config = dict(
    num_hidden_layers=16,
    hidden_size=160,
    num_attention_heads=5,
    num_key_value_heads=5,
    head_dim=32,
    intermediate_size=448,
    vocab_size=3850,
    hidden_act='swiglu',
    norm='rmsnorm',
    norm_place='pre',
    norm_eps=1e-06,
    positions='rope',
    rope_theta=1020.0,
    rope_fraction=0.25,
    qk_norm=True,
    attn_scale=0.247,
    bias='none',
    tie_word_embeddings='early',
    parallel_block=False,
    extras=['some layers without positions', 'some layers without attention', 'local attention windows', 'normalized values', 'a smear gate'],
    init='uniform',
    init_std_qkv=0.0409,
    init_std_o=0.00723,
    init_std_up=0.0409,
    init_std_down=0.00432,
    optimizer='muon_variant',
    learning_rate=0.00838,
    lr_mult_o=4.0,
    lr_mult_up=1.14,
    beta1=0.95,
    lr_head=0.00474,
    max_grad_norm=2.0,
    warmup_steps=0,
    schedule='wsd',
    decay_fraction=0.85,
    decay_shape='cos',
    final_lr_fraction=0.0,
    batch_tokens=16384,
    max_seq_len=512,
    doc_mask=True,
    z_loss=0.001,
    train_tokens=138200000,
    max_steps=8436,
    dataset='wikipedia_en',
)
Each number is 128 + 32 x the weight over its row's rms, rounded and kept within 0 to 255. Layers, rows and columns count from 0. Numbers have three digits each. The size before them is the row's rms in percent of the matrix's.

# up: layer 11 MLP up, 448x160, rms 0.421, rows 310-338, columns 0-159
# down: layer 11 MLP down (transposed), 448x160, rms 0.184, rows 310-337, columns 0-159
# gate: layer 11 MLP gate, 448x160, rms 0.378, rows 311-338, columns 0-159
up310 105:124085115101148183135139115126099070159120123136110187120064093134098103145143193122113088070105175127081112114140107177135108164091097102166120125161149085157144121098076145094126074143156165115124129155121164162106112129170050142082089108106104181158141094085067115143115123101129118142160132123056123161117139075159111115089089153116164111106097118105078094118193119052146112136195143197105145104138110102169101152087162162120144151091131155196136124093153125133185116055133164
down310 100:185157088099159188118172095148148134076116152153154146105089097161112153110131075151134145154134121136152178105116109093168159182150173153139053164099156160167157132075143175134134117124155114145126120113107058131087122123151129106104061112139100157098154127064113157109126125093107185115133100032075101107113169101125092170125073144111078173129125080119087164131099137154142125117186155189101151132170118144157086116108148107168165182148103138176135154105116054132164112143191162
gate311 100:098116118141094114118166163150092135107099126134110163195125100105170179172126132090165136112091135086106099122143091103146170103128141106137141171119156222135128132068120134129153114156137149119138045154114172201159111108058090104135164101154146133141152138079168124125110149137138112094213118065095146094100185147130195152165136148147139165179121097104150162163146095098136169155096102137136095107101119135133178112105095137166038093105111078134083184081098086118082085143105108
up311 101:122125165041102115142116162119185106095142097138178095177100089123129097112125173157146178123120131151121132149082138091055142127145148155214115119122152108177167181133062091169081164122114112100105148125089186127134144134103103142188107144114112139128067133113095107121142149129143129120113102138093161148065156137136097164118069137052127087082176197131118137091116153116102031136161081081140122115155116089138119153156145177079131154158099134107183112158181101117088112123109094
down311 103:119143177099096109111145156148106118094105098076194208148185132111145132106010165159171149123131155110157097198114144131097067133095121103182136120079132142144109135127084134126166120116092106174110101161087158103145082179161107170155125108115154121117144124079141139147105099142127124139102124136172098083183138090123096107141106132097147085110097077028125144136135133136114172127073102166111082101150150147083119155192123125151108110114086116169132021128142142098121106160128123
gate312 098:116081174129101156137155096096161162158136118119123164092138148147134136134047118144108140178111183079171081148156111116133140084052099121079154100139134176126114086132115113064124119119132129124070129066123139122145097138119159125117065067125136123086056086058157114191132099128128083111121091184179157147082098106146118126140205100126132129099138137163157116066149140142114132128161085138193182175191150165129163108120117155093106135105157083117100082062144132091134146109090161
up312 096:051136132134140093058170080121132111153104112120117184116144160101151133106127088115062125161107178129126195132139145169140127121114077082133129087107161132166159068112093144090116167116108177127144140083103096199131106101095147135117084092120192111070073113044127172109118143127148062125067139119161117162111097150151111111133128094172144120097139107116148144120180121179110172105160081131154093153190130162051159168148156142142149088141177118130143160082122150154114087084081142
down312 099:122132130146199117158086069128108194119106182114102165145132161130152129080128077074096186160082180114118110148107103106113127151100153141117105120142176141122092073126161154153157157083080093205105095108117102090168148155122175158132133109167116121127135092149155140104155104160105034130158093174196117147129136149138077189143186093154081144133094125171164131125087159137130121125153145182166129101068121089163185171067120097092116152102113106128068085135160146114158110143106110
gate313 105:093074136147122113137117143083057104116071098128139149150078137110207129111126102156145134126122154170178125115103111127111093120112124102063115173156132128175124092126128108129109140151156171083095187143071123124102045130123110168110113088150089116115126136096133176174122131074125155062112147092124111145118099144077098070151158115142182109130166110142195135091130108139179130106090156116150054126081066101102190112119211141126091103142171089141090085109142155049082130139117116
up313 110:113113189120150158141168089121112158167170146136074153140160120118133104116059116171124096135165118158124120142126161131157128131141143128128160068131092191165147125084112143163126071099062138109179113088159130159092130104160104186142120130143110135191130092190102151130050104106110178118121113132158093165154105139150038154172122129189067151091072096093126180134173137153135132076092177114077154109147101165105101140133189060163105154111129105095091157129167161137163093089116152
down313 104:109134123177174100127119123152099162128138096144110167193118169159137058101097149125124106122149143125129118192130133157127149149170105068085089095162159086151128175110059104081145114142064157115085088130100096151107108101090120154084117163143098143151099106126165121114089080090152123130137130201159087112145092136082148104178042101141196133156129128073202148167186133158142124070057117130115120075122102129116128084086147123108152147105131107111137157144131154192190189135109133
gate314 087:193060080085091161118180142137159093143123084115127114095127163119133063077096077122131133109113124117171145112107111106094183187156127143165140100130108118145107133091110136086115159072154126166157150127160121150128058123172117135065087009070162089174159135143168078090124110133185139110124148098100146158142165061167110140159133124120123127129147099093131131221170127105096139177112136158109186150091116171134153135173167168107122119141103104112156100138145164122140087108117101
up314 090:172068093079151164101172128118211140090176114080142125078146140110119050124124061108164135121138132112105142107096093104125107170165136140133149125079128132102129142084124127096153155138142092121156127125134134125102112142178129152049132012113162065124113131136213121140083139184140095140119178109139129141157144053171121134164156134152119141155134133100146148155192124144095148124178147157089137077180173186118186117172080141128174147101131102110125130181141127139077130142155135
down314 088:139171143113140127104098086109124144087135122155098091121176182128114164173151022135124073149138135074125178127083074149130138161134086094165111067132107144149114042150147131141144143073156173039112142115154196064146126099091082111101119114152176152079159097113168152135184101141095095140093136127135170117145136134136111121160076158121135174127161079138121083094108116097192128135168151078160161125117165138145131164107119160163195168155118167142100101117098149092128150153173118
gate315 106:159063113117152103159165094135098096079148141124129099140096137160126063078116107166138175191118137068096178121141200089106091146141121086148160120142106120123154154147116144164139097185132137118139172138087223093176081109105127135175134127088172084139120143083137101102186176130142120187121093151146131121119095097143113074141121131156132145096156161169154181139105139123160127138150173110077138125138111173217077157161148131082102101144209143111104130128110083110148066116160171
up315 102:110140068142121160116220134104115137077119127097124171157157154164152068104162151081079136174141092100096157146173144169134065028124126137136119070181146117140103124099149164162134082142101141100118134107078142081167094153114110125113061191150158087143139146093138131149141182084182153098137139128143119129118138159159119110148123117130131153106143101122068120183104136120099062097126130084103126095141089178158105173131086141091089101235147122147193105128111135125096151149120144
down315 104:136108205063130146171125110109141109125149049143130125064185139125160154128160104102086130067109092111097156091130122114078107133169129122160097071156063205143119143111129059157158144120096127160113149130097163103115091115146096166203134147142155124126116123024166109125137134139158083116133112128122073158141139092081109117146192132171128157075115110178154095139130125198138105182146129088125105148172122090144095165157144085111116165168125106149176169163142140129119130119148198
gate316 103:114084062221128106109117132129116107159084085093108146121222111130127114188104117152109156137140092124168152114130173150120159101056061145176115184146099102127125161088119160125105100153094170060167142144107164159133145130095115103139096172138145113082125095138145158148127137128181155096139151138108119110148117124095169170142188110088113119091164159127139138167146111104180146162124135121143168103078096117218138121105094186150138109200164180108139092166139138141104177061101159
up316 100:147162081178098096154127166084147183149110149121123103128150113116107092149109087088130167203154158123141093139118111152145103114050144107092122152136108116131135078141087139153119156114134096156127116160125171111080136093071091145126103158100141097084185122118177142163190159138083118089117079119113137127164169124158119124130064122164052085068130179139100121177128157136124140127144157185149174155121132135130120183134150157196159200201170091124119072158180147155160058115095139
down316 105:057142091051160139094097158069121113104141183096128174174116135151145118108092173130131143128157159058171100080102125111154137153145097123112167139131108095155104191124127125164171150158098187160121144133123064150104128150101118115106092123121153120089179106129153181127193112081117181125114188160101131130105138098125138034138142137113101087149174117115139128097128131165091135127138159105117132115161100148190162103194117181113158080105144198154103150072184185120098166131177106
gate317 096:095168137096136078118170107110091121086154093152106148138110170135103128088096123098075149128105138100101189100163128140122085127183128127123164135147121087212095165140151074122134117067149092087156188141112094174169127186147157127128146164106165046139115155117111113141145099154125135140073085121109081140140067139150088107150069113066108187088092156094114125111147081127125114109122126107120165173098073113146159134164092195149210143151101147159144168147171168170127117180173103
up317 097:180172111115134073121104139117170136100044140111123150117121143096164168107178100125121071163136130099188164090105086149104168098144074050142116125065133104190142189106114110106142060100155172095105091127069125177128121138178181078141118088111113105149100151093151079068138113104113167164084088151143125125097123153147124129156081111114104164093132169135124176128127159133153102124158137149147172096142095122164144121095152129122166164126148206137183143177108157181088127124189152
down317 091:140154173116006139117195133144102135118153129146139129205114132135125134175177080135121108152158163142056095165099107081100132078105116105107123107158148108153109137098181117162093160127130124169098100140059180133111152161142062141090111131085088114116147099099140223162135149190044118139107197153119080100131140053099066143129150192153109114131144104101113123157112105113128136114127135131147102117078176096089122133168117139149117110167117112125131122120176118105125144139110181
gate318 105:136117115145147208074204141121155159117125173117176119116086101141108098102168170088117115092132139088127179150152108140109116109125161115105101122049092129171115156109105114120183103154142158165044123165112158106122114133102152166113150164082149085047113159084166152189077114122120145141109090148133175084153096193133141116109103137125195177129150089143109128107155117032106180112119159108103137112167109101117144076162118122129117120153099121119146071089082096082131126182088094
up318 102:204140167165118159142106132196106134121135097109113127117168158182132059123122087146124127089098115108160156113146072094118128132107183120168125111161127111121132121134170187079124139135167160190092155114120133122086189093055151106111099127116084170133162145092108177154159112141148163099082145135132181077091153105090140143074164132069122130123082129077124162093157115092156141057146111135152146131142156094124174129124109195127131097147147087037204121170102181168118149100118111
down318 099:107095093173134133128077115155151156118164114175099188106141138174124112133080098142153108134089089166147089106097119133085082169108093171090141152090139117092101114111109115126118160102137159098151139117150142116124213110115124057151110127174112112174163087144111098105108079144121155139081134128163145154099153126141167117166131130141141133139098190112149093112117085145135212254184196082188110095136133137126120140120173096163152152173155120175134150123085145070194162099098157
gate319 095:149138128155100149142158134083102128174139111138149152175092138106104134119109119120160169124149091073106074143142148126067133154131085070115153135089146131146129216116112164076155124146084188120123151126174181181131154107155145148156069127153093071135185123114077110113151148122162064115157162090126099137066126189081192163080111122133123197138097135185125123156130149150119157124072141162094102151190194128128170154147094111145117121142114085143224128086178123101167128148121128
up319 091:173129116118160110081163157150149121164170092126135160122080129128154094109072134177135130080144071070046151129171138145085177166102127081145167110083154147167142112127155129065192151145109095155099148138070151162126099094154144116144076078138084111109158099142074213145173158105115086077132119152126077131104134202158150144067077153097087112114128143088072120178137147149127120100148112132166184147129128146130137122148137149131100085088151109065134121157162121080152098092106092
down319 094:119104082118084137158134130160087152192099134110092115132125097154142175159138068144095174182149094112091077139120162077117124116142159161120122158155148080121124182040130169141140113149135057098189150136093105129105139150167079116196119163094118102174146164135132162075188111153054129154120129129140130181116130153076105132081154124123164129122101142142104144101173177082071122121131134101096091157150127191118188148125088161168147103180079184124160119135145147089185172135150124
gate320 100:116108227104088136106103139145083127134151146114148186175134174114134155121129081071120164104091136134140132083128082137083110163100141079147143080098144104154084092178122121129126127106106101108124099142109127083106107150100158149115109151169165103106103144106088111073118132220126089109050154122131159147135094154076132108202098182092118099141163125117076166128115123136130139065149097125164179133134164126086132116132162116130122190083102086064070063098113114108127201141131183
up320 092:087133100145117111118113102095149108113077163159104072081098142110106115179138132142137088113130048166138115195154138126132112148135108139092095108116148131093115096116140138104092132130189133145102067181159133131125159110106111093096117121168185193114098104080086190128153165138120202182123143082141088135111093105113147091103124096193077105096107096112132082134133183117122153087114120172163143169160128065092131062105115088092107198114146172130108168142155101125157025123088132
down320 091:157176129115105066142201083143114145167127118102110136116172171143120146079143114164086108094094105124070129158130118136039174162129199155138151113149095144109133164122151125085132125115117111161131173191123141159168093137109155126070136118165138043116128174168132071126122112121128079125126077155145113163125186155118131074161172117191111143140056189136138138088156147098125074112103109123100100136182153152190104153124082130124180139096098052164126156146187147152129158135129120
gate321 105:133164102134128130111186099108101135118112067189165133105099091126122159079097108133117123159133089187112090150202077175094103127097180103119072162144177065140071173103130109212124142121168138146193127090118130128166144122129086159151119109138145115080143174090116123151107137132122119133167144156168130167136103101168105155118149148091092156108032175124168096147117097133143186079174119151155114122159067151164133199087122132166132178149097094169091119121112152124176134156168143
up321 104:169108130117106140108098188097144147096092138085130160162148078107082149141182136101143110113116089153115117066112091097155130157095118149146110111126171109162097127138169101093159080140159115135108138157144086156093093174144151092151086113100154136157085083107129131133114111109135091110119151191092083129101050151105221042163117146145147105094113127125128214085161128083108158097148120134112169081158166118109137119084139110073078116113136124075070070088117151163150082074070152
down321 103:139159138191137067136082094139129142115188140124119105133168117128156129141125127132089103135148066128134071036119117107188185113145124157116120151126147138098074086139160172139172140071098118147082096138104173100175160138116158147160192149108119101161155119114157073118158109135126166071140085125122085122173169146130110104182128098128156151163094119117056130076153146117096185124126151141128131168085107108090061110151106142127151124122082109171152071093141075058188120101065092
gate322 104:126099073171138173068158128125157122156140073167060167115142108141201122175073148114063160164142119103078144157157071079174175112098064129111124141128149147108152084080109113238134110089103093133134148129191099103138081155154089148158152068096120088104161182148142116073094113127128138165150111171167150149140104113127095083133173099128085206141110096146121106148115122120184128083151062134131124155129160138123123125088105082136161132084127132129113121126145151147122168111126104
up322 104:123131139042170127215081164169115109115144154182068103080122148159094118050169170139072115194118126094169116182129153095145106116079153171102135108137121130089065145123194152188152173102111129075107105182086121113174149075163161156144122067122120131142178079129075120150098104148137166109156076124147161121143110135112091101174139173101114192099115178120140125122172158081102129134103124128097130192128102082142157111137098116125075113091136129120125123111118116144123093138125129
down322 100:126119067098137050106141143127123149140108087120144097181126123113094136078143147168135159143125173171174153126129158103123069143110138119055071061108116117088157172149133103107096130115151133142162159178132158094114180094077136160098094109132091122134120111112066152225140068131157097173040107093122123156167120122144145122104107121117085129125121091144145138120114127117102107073148180131163126181110049089190150109093153129152118130100107097121185112140112146145123086092084213
gate323 097:123129126134102108080171215159124116158165107115135064160089180088127119104155205135093099156136076193126141135127127208165154146155110086124132132138161091154119152070126120104122128161144180145127159095108169113107086205141096101092088091186148147126109106116173072141091115153124118123159154096205115123153079137144106145151149146131132127149156106157102126181120155157099146125161200191127116065148188108085146121120167104139118107145075150177138121143151148066114129152108194
up323 103:112139113123152142097115124147124178104091135118083081148093148088177076097142084107151107126115085104195118178099116120086136093130140124106044132164122142130119150126112148189150037149091157153123082186153195131127156091078099135158145132175082071142105200116162157115116120171098183068176112171097118139088176167155178133157124088083149104114145108141111115157130122120156136133121070090165141147079121167146166154150108102125143104102094173132213178091100125134117129121144098
down323 099:118141121093152122159115101167137137148047146176161153092062116106156066122130146168141193081137165115123138149180139148099082130124101190111102134130176173074104128145126131154108131120115183148149086135167102121115124154093089122090133088125105069126145179090136129078179145105152156136106107159146133090128104173134122139102139181131084123106132132122078107154119237135104143124101103094104100137114141078133124074047085098070116105129110092111196092075061105138169148132086171
gate324 097:093091121127138115152079154067104196124174145117126189084115113156193110149080088051115183167149092173106155143132130159149092116089149169135154154082150144160146132112135137121057121147121102181099136112103122088072077131178121177124178157103167075098138093165140163130116123133144178137112154141119166097107137165095145094101105112164122140140077145163073109138115163206119107133144090101098110081162136080106064188113150141153136114169160160140133117072127141095191145121086094
up324 101:175180124095107125072189127107175128131181138183154149129119144161119119079189134147130147118116129116163156105171151156147147140105143189126162092116197055138136141102133055154146166165100168137121108133151178139134077122136107103104098170132157119104132146165098147110097143156129142123114156198105123141080134148190167158140096142092152107078146123189125114119082193103096113132068117161069115093085146166141082092088062123096197088104169136100146107101155170139139198101137147
down324 100:118149103122091131082115097127141175157173163162135174082073125137166088127123133134131083144153127163096118108098142114125149128209205152125145164116139153111124101110165108160144092120173140172125182139149160114169112203137090092170156150062173174134135084093145170109129113141118102180124176089123136000159146134134186170125094082098151077162085087076107144145128185126125095105127151111127144138149114127121136173124124110183143102156125159085078127164105133136112176094143117
gate325 108:118103168101070147126093142143075148119118133060155105079142117131168165145107154041107117121141138143111139146159146149178132101129066130162117185130139143086087127120146045149086107133140159160126110141166108113136099103170049110103182188184146098168154129093177120114167153152127115103134113081104063099157096140158104121180192116127165107156178116113161170165136064148118134120165146112195115125101134105126147116160172120124142127179101083191084138097151145100056126155086109
up325 110:139111095157092087152146155156172111137081133135133132155105090099173108088102100103195055075183135128140113169115140087152136160194091117118142147099165132107075097128128159190133107114096109147101136123100101155164104126148165100150149145178141123140126109140188152087137101107172074154059199084179090150075136132187140096098182207175139127105155154145139128182090157089163133062125085153185115117180139153136129095143105123157096169145141149113185140099109174129114133133128092
down325 109:078113156169067056115093148114095119149164109108174158132162036097136121104165151123149127120111112087126137171123121118171154093131076203114124132133076114075116129087118165117059112124124142159204122116142110138129152158175105144114167110133081113137116122129068187107174086135189156185138089070139092130172126107100151058109128166099168143119155164128118104124124067155183111148097165117098102180151148097161098095114068108102151129099128075121134131119107057165134144103111097
gate326 096:085122160164078115111108134078139118142200152063076114131146132120122150078124148148113150146146167128177112095160102107120144182095113147157128131138104071132125120074117096140117166176137155129165122112130117080107114150089085085122136113132117058139073158077196133140132119115118088096142121115134176100105117119088171041148128165176152169146080206147163158101130105110155142099097138115086159139150082121153125135151122147071094077133150151162142034112076110076135140162095040
up326 099:077082057131132130184156168152149108060095158177148105042091090149117180159128173137083119130088032149123167143156129113146155101155132115129097111087077176106100174110128166114153128092122069132118169173141128190088119127139116111141127071126166143125112162139070156126111123114109179091069149097127153152120169185127132106093105109149088119119127105149131079133166106116102123136156203148096109107152077151105174068113105115150186087117056137151121171139124086134126112126124108
down326 099:141170159140108180170130134140092136156101204136122158107190098150108115155133127095189143136084070087118085126094136181088069111125140121112166162111143145153131173102110161209215119177166059182069179125100108154131162168185147142129142136109132099122150140065134140068134106131070085133163143135127110126191129149171106105095102138100121109151124073142141113146187132071124121101115092129107154131178151107126155110154132102140136129149087114093084138131199125141070072119161130
gate327 102:146115202169147168189116136140092098073144203058061107194146123125150103084116162152141219137144122120084164134107161129134142159093083125177157129113132150085116116138123100098088127140136166114158124132085149144110176126094121112178079121134108103094124074103077082158067131111115192186163133176142146122109126095118138113116161149121116155189138185103185094081134092154132156108166193127102150104134105141135094141117180146144106180095145122162119098092156066125132134147135176
up327 099:141118144185168128125107137100129156166115082111123160135195079154183119106142190101141066131194206135178098074179142087126065129101139144150107118127140125070164142118112140115086117139143139126120181146212146163091150173077081143168111103137097084128126116149142122182124080117103115167082111121166202135166079078136138119111126153133116151102137188117173095163131115135104135130153087188156095117193125092145133122149063110148133157130128121142055087169158119155144079133126120
down327 102:175131080079162096118136100185086082101146175135117095158102126078136088152081057150155163121150160166149179119090137193137156053108109124073115084108099093155111071187167163138074147129130126116082137157166131121123055117175140119138157134132170134118102157145226131109081101150079168166112164091126105125125118157141149104116142129145171112176163113132092207110125180125169115129109097068118162132108136152115123125096114112130122137189089146110130200172102105152136124132102113
gate328 101:101131082117099113211127202076159139155143180089154044136189144138125119136105155107088085106131152140125107110138090088084144151134093049142105134166129105062123109143158094168149102096130147170181070132163156159147151118127162129177175136093098103144052133177150142112146160124176183170134110123202162168133164121163103126133156187140124074122143172118121125137154138148088168112173138118136107139129096113133067136089159132146097112153157158132147083167124100155114073067154124
up328 105:124123142196116122111199108119114110079114055142195130142095095133153138065150096148184086162113141090132153079110129117124117061198112148120140109116131064159172083056073156158134114130125117109136092148117130154134121134114115134066128188111078141171156151125142208136141148152104147152125211091114170140104132130109126123066137124120114086133134119139145081051170115124107141165104132114134083127063146167191195109115128071126101115130157153153123097161123122158150176153093091
down328 103:189100124187131142117121136104116143124126189150097097100142070080127112148172109162146139074131078141130141159119146091117107162085102124097148138130122129130159119124124184121173139196130147136096156129104091112138108138126134121146134153066171136065158108151206078120123046129102081021158161139122126213169104122118104152114061093117136187095126089102096145126049101157081131155088094109143149121135142180098139194165147083168114148160091143126123116121129146104115147127078173
gate329 105:139162074119073145129144063074088129122132136053164104150122118072147162090154131095160102102115099168147052151191114107120092151166134108116100117215076091154086151117154133104101153156168177151101126143089167131162096140110104120089108147124090188164152172112102098131183066139077108197101109105105137138155183077082116095159189114102080138103178083153135101094143143137157151128133093140127099130166101130159151093087104136152108115146196159103123155071151124145123132105137112
up329 105:046130139122124164101125127150104063135128053117146163152061101177119129130142157106091083141148092127147174090066156147109116123098147172104132181109117138117130136148131179176114086129135099159140155117129185083142142115107167149190100101146094140119130097123085077152093196103159077080128123101149183057113089164137154170115121123132153136148138100161140122167159168181128105115087160160148121122088125071090155085195160177104122171103098104120147111135107093119083089159062066
down329 101:110151109092172082129102186137091113125130132136109104104134117198120066140152139077187116129110077063170113131122063124125197105135092090157095141141141195145172096133157093112153135126153170105178147137184138146151117108182151148133131124188106128075167092181140133162112105148100175142102090073085156156096178100150131125121165065144053149052107140143110102118113170158143166107122169157141158113103138143114133158092131167085197149177131129101148113123182115127128129197102112
gate330 101:150159176193123149162156065119122115141116099150125126168091092156136182158120168133170108186144149065120097132069112171167102179160158131141187132118149120121172120128084141110073091193123167102133118087062139128169129188097154117119071073192141142105120112090091145140133138128091161151171100115101153108177095097079137129124128165116114210151136093093145115165163100137092121120133082144169174109174119134101151158076105110109168143136172054114156124182130168159120154076137138
up330 098:138140112165135110065133116179134117117115117196152125124153162150135101152148154008098100135123148122112131071139037088121096141123080124177129134171127071086115133145119144096127152122138080106153133089044033121136165089073134079122114125070162095144098070105056077139150159152115118095135130159119166147145165134137159137156132117139142157145095159139103152150116119194131187134146141123141122087077170141148107094132106124140120160076117162104074137049111117134118088154123127
down330 100:109134113125140120190130106132132159106095168185155136188181087116107115107142108200123174136107109141072114149162131127105088095086180138114192134131114130086157161116146167135182133165140173167136103122095180158115075145149090161076155113128105167092127184145176133147140192091120163150120113092114114103060136120131090124134190132105167121107098080133142137087142155192095083112160118135162188155147084095162146118092159073121134096250097121157122124134133120122139090065132131
gate331 097:131157119075141084098162117105165097092076161131139195188132188138152158106119104170118084106105108133139066085126117127109148081151130090120160145062140103127153127164111112093075084114110073110102143087147092161100092122174163111113056102116128063111116086117130109114155091137163156106148148164083121142190164125077184156081121100103157144115104100127128064065118110139130117113158123067146165132156108120171130196183174115091103139088092112120173187177137135101154105096134085
up331 093:150145144154074162147181138153182079119136160112174090120131101154141131128117183109068126152147179113114148205099085133182107136137117102136153143190130160083081137140145076150165133127117128159099059112122130115176116127129113111123151106113136079138131155143094130101150144169163174120148123162143169113050113065107112143108131101200146116178094185109086115156137154164148178135158189189153113121154147155108129173112096058111096100079155180102127185145069185087105161093133133
down331 094:164157138075158162153138113116085152092085152114043132152136132115129095058094155105117133091146125069177122130139116114146174113156144032164100120110075102187131137148185102106143099165132109116091122114099191182119076107140147116173141132179094152095134148137064110117105176156123141171140116162171111096105201125121178154142099174123104159099145099131111145166151099136137058125094100118127087145138171115120137153124096127172161094113121146148128114089097135110046124226111165
gate332 099:133117151139108158112111183096119208103120102171081161132128122112148217185111181143100115168134131170125174129126099100113114157133076192113125148139070075109139134124132127135179113146164149191133122148131163122133094186172104168103172117081134118117061095100119132161086092066150139077111134035157106153164081107152101143109139149150108150126124120043079092133145139193147096101122125127122164144108101110146080161138169093180105170120124188109114149176170140119105085118122145
up332 101:154134135108171139177164133132102075123141198119101119126180087117172160068151111117154173129098126100136124152154152138127084158117110117131169104181112150199121087063112170100068099156132156141145152053152148096108107104089111092149112103201144151134150111173108136090153109063132180192138112127147077177145148213124124154120115145157114093119092198130157123080109128127086140128065131123104075134117097076157154131161138123077117139144096150156117053080110081100153126180121125
down332 100:158117104162110122095059151118094038096114069104145079118130191100105048142069072153111118164106107129090162064054074146077167150127122098136131111141114096146095074161117158086187106018179094137123084144132120100141167084156094130124147186156103107137158129147135142107140115134159107158096155135111110155131113119106144131134128101140163129169170113125138132060105126147116140117068125117114168084129156168072130157122103069107122106169161145148098111114114158131082077131119114
gate333 096:135135103151074168085036107105064152107149165092183143160133128181107094135070144084095077170077132120125166142112095122093159068085167115195126118133143162140119104186139142165089121140089149164143154160116094117116136102127129104128136152131118123154103164146074138064102062103145116206098125099161094146116173169095135179111097152151088139159177140102137160109136117104081133140072153161123152092083116149136110098110166138107142144144084158089114175129184077087129184132118181
up333 099:143156108132072137150071089143160179090114119192090187085113101125094131081142134123197149129064118072133131097147117122134142110148140084121106112178115154130126111141176122149108142157108166154151087115144083113120127100114121139157113114109140167087169152096193061136136149084168105095128142145134131124146148103062137187137085120127078141136085117172116129122168098105128122147082131061039116147122133123219153140090086151160129151136116138171141077191078224171128169125127140
down333 103:098166161159152143120113146139139134160169099073114030091165082190114122111126138070153188116124117152086086174165098151152089132082090103178120167176108095130129130155079077146089124110121134129150183150107102151101164135138142157113088138126118174095152150130097146080104115142196146110076135143148150155180181088085200116139143125116123144159103114175089099095152167061146187134186151122124155124060133129113070158141143146133111139110093078161165130178108126113135085091088166
gate334 098:110160090195109152099121174094169150139162119183100155121164088074148199095110068092163142104110138173074130176133107189088132094135136147167185158084150064111129152109129117095092151120085122130106135103161109152123090107132131132151205139123139112093166068097064119123092147102135153111144095110079131121127107172160135102126120090086181096105188127116143099109168099074098131123080155192169162076135144165063141168145111120133155124155110096144136119142118073071110094184139156
up334 098:089135145068135140108124100136129101081069191133171118146173087139132121150156172096091128148107139065194115150116134082154162175137160118116113096147137132179118161123128139137157136138174108133140199164090174128122042152157176152113108094142145105089135154131195105152180078123105091122157064112182152133156134070126124111122118151146066145119078109134105157167056050164095154143147138098104112204166151132133110116114202111106133091097153116088092098171129124131124136151184149
down334 097:208102072150137189036148164088033124114118115194112104100134102160160100112127182103060103207123140069099125135102112162149139127103167122131093170147065125185113118137132132155172104154176102149160119162143150075118163126062148115116100134167170172109093175133135164105149165143201118132092101109111142154141097142148099076165124144182138140124146117129125091088090118079108153078113142119104149134154114088133133174094154128089145121097159154154154163094139132143126179110116122
gate335 097:085137141137151139101176161111100132146129114113159093112043158110076139162091153117138085136173137134119150174154146171121109085114123100154125168149109047123187103136055124140131165126141160086103179140149166118121190077128162122119120070085143099091176138107118156148125134099035156088104135115132187153142143150125129155113114111152106099134074115128130168143129081126123050200130121118142120066056128114124195136065119114153173104107138120156204118152150134103107161117187165
up335 100:126072109178150110132123107110133106154113175134111116177137077156126134129140113099145106089131215115044158102093135152188154153117102123106185178142169143131140105121131124116120125154149125162155137128075218111152149141135155203122142153190101118113140116142102066165141147109141109141109201147117180157149126132110122120122156082159091153140141129089153077100108105067181129151145119215096117139144121097129164133159097109214213091064126128171131057129127120106111159110133148
down335 102:124122098136106146071085056116148077118085143125102133083122118147168152124191093144062160096138086119151070176134203090173112122145140091104141167119136142084069123126105120134080084128102102130151093157120155111170118117132093142122122117077142160163146091180152162111203161164090111120189140149147110101115120116095098083140107085156175181129181133116116119137108167132143120198085127130133082148096115134139098109173128148119142142117216141175144244158139154088145141145105123
gate336 097:145123128140129082144136149165108112099120111097154124115119098158101127169118201180171116148134125121161145100102063190083186104072138109126168168086171125124122186132152110100160112100104108114123127197087134158149114133127133089100139166077067146143203172094100157167124077102120121147206146160193143131150120158157091103098109119083156104144110143152059140187135111123145196100166109124135143206162174166112134124134160151134074087195071075115119110135141128129102144104112090
up336 098:153061124094103170169155126138116130106085161094141135100177158181095079064142152120140090126096070163113125159071113131110141122048146118167188145108129188140111164174167100133141116080095012074092120111128098145147098121122094149096127172189130143131125116060136136144089147165169145171136139153142122149091128124179109147166151183087141121166118162130087145113133099149126131150073103086136094171163135177095142141162188117128114106136125156094154098126082124129096134133058170
down336 097:100104074098113126105116159205125203125147090104086098160128159145108093125148146120108127156146166163118127127105084051154124098082121156163140096140167060153102126144132072123162088130116164151135154166089127114150090137163091122156120079097096146107160156098179114115137138124089186101162098131058115096197110124114124096150045118129134103150136139136063124114143080138130138198201085143174129129152183124094120139121070152099167155163097104179068110099101117099137103183100157
gate337 098:144104113139083103108171128134120193162203111160184151079083135090124083119111120141130106065137114141156103164204127119190130135180127147106139134138186103176151120123088124170115063109093155115131094101139090103103150134157129135135129131201080131146116171150167110121166181065179181134110125152169095088150077163173106195165131123100119127196085141085168174103127154157155119049160117146124102123124076064140134101105146178131148147122138170110138115086128123122094093099146148
up337 093:131123153131103127086123126120149107100056122120183121151127117123147185195120106158106138159134150085121135102101126162121159143129108145150111137138113177112163146129159092121065094124125146122102126116163144107170142178110139077065120121137194110131091126053095148164147165195050129110157148173118153107167155140078129121233080121091092152114111091137119183141138073159143166149123163163163090161098059077164128098060197103112128138118176157137158182100117127130154079130172134
down337 095:161102111092164156171094197131125149127178093164110094125097131174182132178078102095129159166148089131111197139129173075097129109112102116083100134109118136100138135162167140093173124059131086108092141114152162131122162135095145113094112131103111163153063089192193137085139172164098128158128165147143152150098070142182135136150158117088183120048200153091143149130142134186120106138140091138122098156128205192147120117104154134117156098067149120140086107131154068128157152126128096
gate338 102:127193116156127129168145231142146104094129116160081170127115172190129116124076115118135095131127137188109147099074133142165126132099149113122179087153125142132131130097147105152177113082118158119130170163130182120074131102099184132102101176171111113145134137121112131122159174090148134161116143156108099048103168182148213136183124123145115154193093154120125116153133168106105158062194133137129132147143177117132083189081116118145168087118121105173104158110097160087131109122219110
up338 098:132240174120100139152124166155180153097096155104196150122155099068115147136121134103098144173094135154132096117092123092161057104126058115125141137144159089150103131185161111128123172180105103072148118192135117118137141157116112137115157185118200132129115122145104151136107122155157079156094162117202072166145122150125103137076186137126117133157096132075087147106133130125131077084160175092100073157124111077104088087145137120087149120143122175140161138090081174090075146114135156